Weights of a small GPT-style language model, trained from scratch on English Wikipedia.
Architecture: rotary positions, tied embeddings.
Training: 161M tokens, 5038 steps.
Each number is 50 + 15 x the weight over its row's rms, rounded and kept within 0 to 99. Layers, rows and columns count from 0. The size before them is the row's rms in percent of the matrix's.

# up: layer 6 MLP up, 576x224, rms 0.166, rows 203-206, columns 112-223
# down: layer 6 MLP down (transposed), 576x224, rms 0.157, rows 203-206, columns 112-223
# gate: layer 6 MLP gate, 576x224, rms 0.162, rows 204-207, columns 112-223
up203 101:45 46 42 40 65 49 59 49 57 59 56 32 41 50 38 42 24 45 66 42 27 49 79 87 40 43 34 53 64 61 69 53 63 32 24 61 45 41 47 65 34 75 53 44 55 43 57 75 59 65 38 57 51 76 47 40 71 58 41 39 46 37 47 32 56 62 20 23 49 62 31 40 81 51 54 30 56 55 67 32 46 49 63 37 40 28 35 57 39 56 21 15 62 62 46 56 61 47 61 29 51 33 90 66 31 36 66 55 76 47 20 29
down203 101:50 46 66 78 64 59 66 46 44 37 14 42 66 68 36 33 78 53 58 25 60 59 36 62 62 30 42 57 55 57 52 24 66 63 66 78 45 43 58 33 33 29 37 37 34 33 23 42 37 83 70 65 42 66 75 42 41 55 49 45 73 40 24 52 36 48 41 72 73 52 49 67 33 56 33 41 45 70 39 44 52 57 56 65 53 44 35 63 80 18 53 26 64 48 86 61 36 49 53 47 45 70 45 58 42 51 58 77 24 65 80 64
gate204 092:23 68 63 45 36 36 36 41 52 34 46 41 46 25 37 59 40 49 57 51 81 60 39 22 51 47 60 75 84 77 48 71 40 54 74 41 49 43 53 45 62 76 62 63 55 58 36 46 36 15 74 28 72 63 25 59 55 40 62 50 41 53 51 34 62 41 32 38 55 43 36 64 41 42 48 45 33 21 72 60 51 35 53 63 33 56 49 34 47 66 67 48 35 54 63 44 52 52 48 49 48 37 24 43 28 29 51 12 46 44 86 73
up204 097:47 47 51 09 37 58 57 51 64 59 42 34 44 59 44 50 63 40 50 46 86 50 67 57 72 49 79 58 43 37 59 25 63 42 23 17 41 68 48 27 41 58 66 54 34 42 44 25 35 41 61 73 43 38 53 58 50 55 49 58 41 65 39 66 71 60 26 40 54 50 55 51 43 42 65 66 55 39 61 50 49 41 87 39 48 28 13 20 41 37 47 44 66 61 75 50 43 63 54 62 68 35 43 25 54 75 76 56 51 63 49 67
down204 099:44 17 25 48 40 28 56 60 48 72 18 39 60 82 57 53 58 49 62 36 47 42 57 48 54 52 58 71 68 64 53 35 51 52 45 38 58 31 32 49 37 43 40 63 37 73 56 50 60 32 47 65 60 33 55 40 56 61 62 41 70 60 63 47 33 52 55 74 72 71 59 41 43 55 74 50 67 65 27 33 66 41 19 57 20 70 46 42 55 55 60 36 06 16 61 41 50 44 61 59 45 61 76 47 43 43 40 52 58 59 42 40
gate205 094:61 43 54 50 23 55 44 65 45 46 57 53 69 62 74 45 64 71 70 42 60 67 66 41 55 48 46 39 40 54 53 53 28 44 41 69 20 38 68 62 48 55 65 37 89 36 61 50 33 43 36 57 35 58 52 67 64 27 43 56 55 26 54 49 76 67 50 52 64 42 62 41 57 70 39 65 55 54 38 30 80 26 26 38 48 69 71 65 59 60 15 43 48 40 50 48 40 26 47 44 33 59 63 37 39 62 11 34 90 63 38 46
up205 094:49 53 44 28 69 52 74 65 59 32 29 39 41 25 52 25 63 38 77 43 68 22 70 46 48 68 40 47 79 45 55 41 53 38 52 63 60 51 54 26 57 27 56 43 35 42 31 59 42 45 38 57 32 16 31 37 53 62 54 17 26 54 41 34 64 68 40 55 52 29 41 33 76 59 51 51 57 25 69 57 42 54 18 53 56 53 49 23 32 27 52 34 66 53 53 37 39 62 74 52 57 50 51 68 49 49 69 75 44 49 42 67
down205 098:65 40 61 40 58 39 54 41 53 75 30 51 61 51 41 87 54 39 82 47 34 61 78 39 35 60 58 41 50 57 69 49 36 51 67 48 56 42 47 38 40 25 34 30 69 60 49 42 66 59 72 42 47 55 48 55 37 17 54 50 75 73 53 68 60 34 47 90 53 46 64 59 63 63 67 58 48 56 54 48 46 35 64 44 43 52 69 50 71 25 70 27 51 44 34 45 43 00 30 54 73 34 23 26 69 77 53 50 49 23 40 57
gate206 101:29 66 42 22 37 46 53 30 72 47 58 39 46 37 67 55 31 70 53 28 41 36 37 52 52 36 55 38 31 44 39 61 61 26 75 63 59 60 75 42 18 53 36 73 31 43 24 41 26 58 32 67 34 85 51 53 41 61 59 61 34 69 54 29 56 57 40 62 50 70 36 19 70 41 29 60 54 32 66 69 55 57 30 37 40 52 45 42 49 70 63 51 62 30 25 43 42 44 39 49 47 71 53 35 39 57 25 49 39 33 41 64
up206 104:16 46 53 26 79 42 55 35 44 32 37 76 68 23 28 12 64 55 53 78 72 14 29 48 48 47 56 62 66 33 31 35 54 36 33 71 46 28 59 62 64 69 32 42 61 39 58 59 49 49 46 42 82 42 46 42 47 76 38 41 78 53 37 60 68 55 46 48 57 65 16 62 56 23 38 42 68 73 23 49 38 30 58 50 39 63 60 35 58 57 36 67 35 38 44 34 41 60 51 50 52 70 47 63 49 23 63 37 33 29 58 46
down206 095:57 69 61 50 40 59 30 45 87 30 60 50 75 56 90 68 55 89 51 62 64 42 70 25 38 57 50 46 43 28 62 72 63 32 51 52 52 41 72 36 46 29 45 60 52 65 33 50 23 61 66 44 30 35 43 63 76 57 37 55 53 69 38 72 47 48 34 20 30 56 15 37 48 59 36 41 67 49 67 36 28 70 74 49 45 52 36 31 36 48 53 81 32 52 69 50 60 59 49 64 40 50 66 54 77 30 53 58 58 63 45 56
gate207 102:72 64 51 43 54 65 59 43 52 58 43 55 44 60 39 34 22 60 42 50 64 66 51 62 40 88 46 48 66 34 36 49 66 39 32 42 13 62 77 67 61 44 68 74 41 62 64 38 59 38 65 37 48 41 62 85 23 58 28 57 55 80 25 57 49 49 51 21 57 72 45 42 23 09 34 56 55 39 61 44 35 41 59 37 35 38 41 39 48 57 35 48 36 36 64 47 68 56 65 19 36 52 68 41 43 43 55 57 87 39 44 50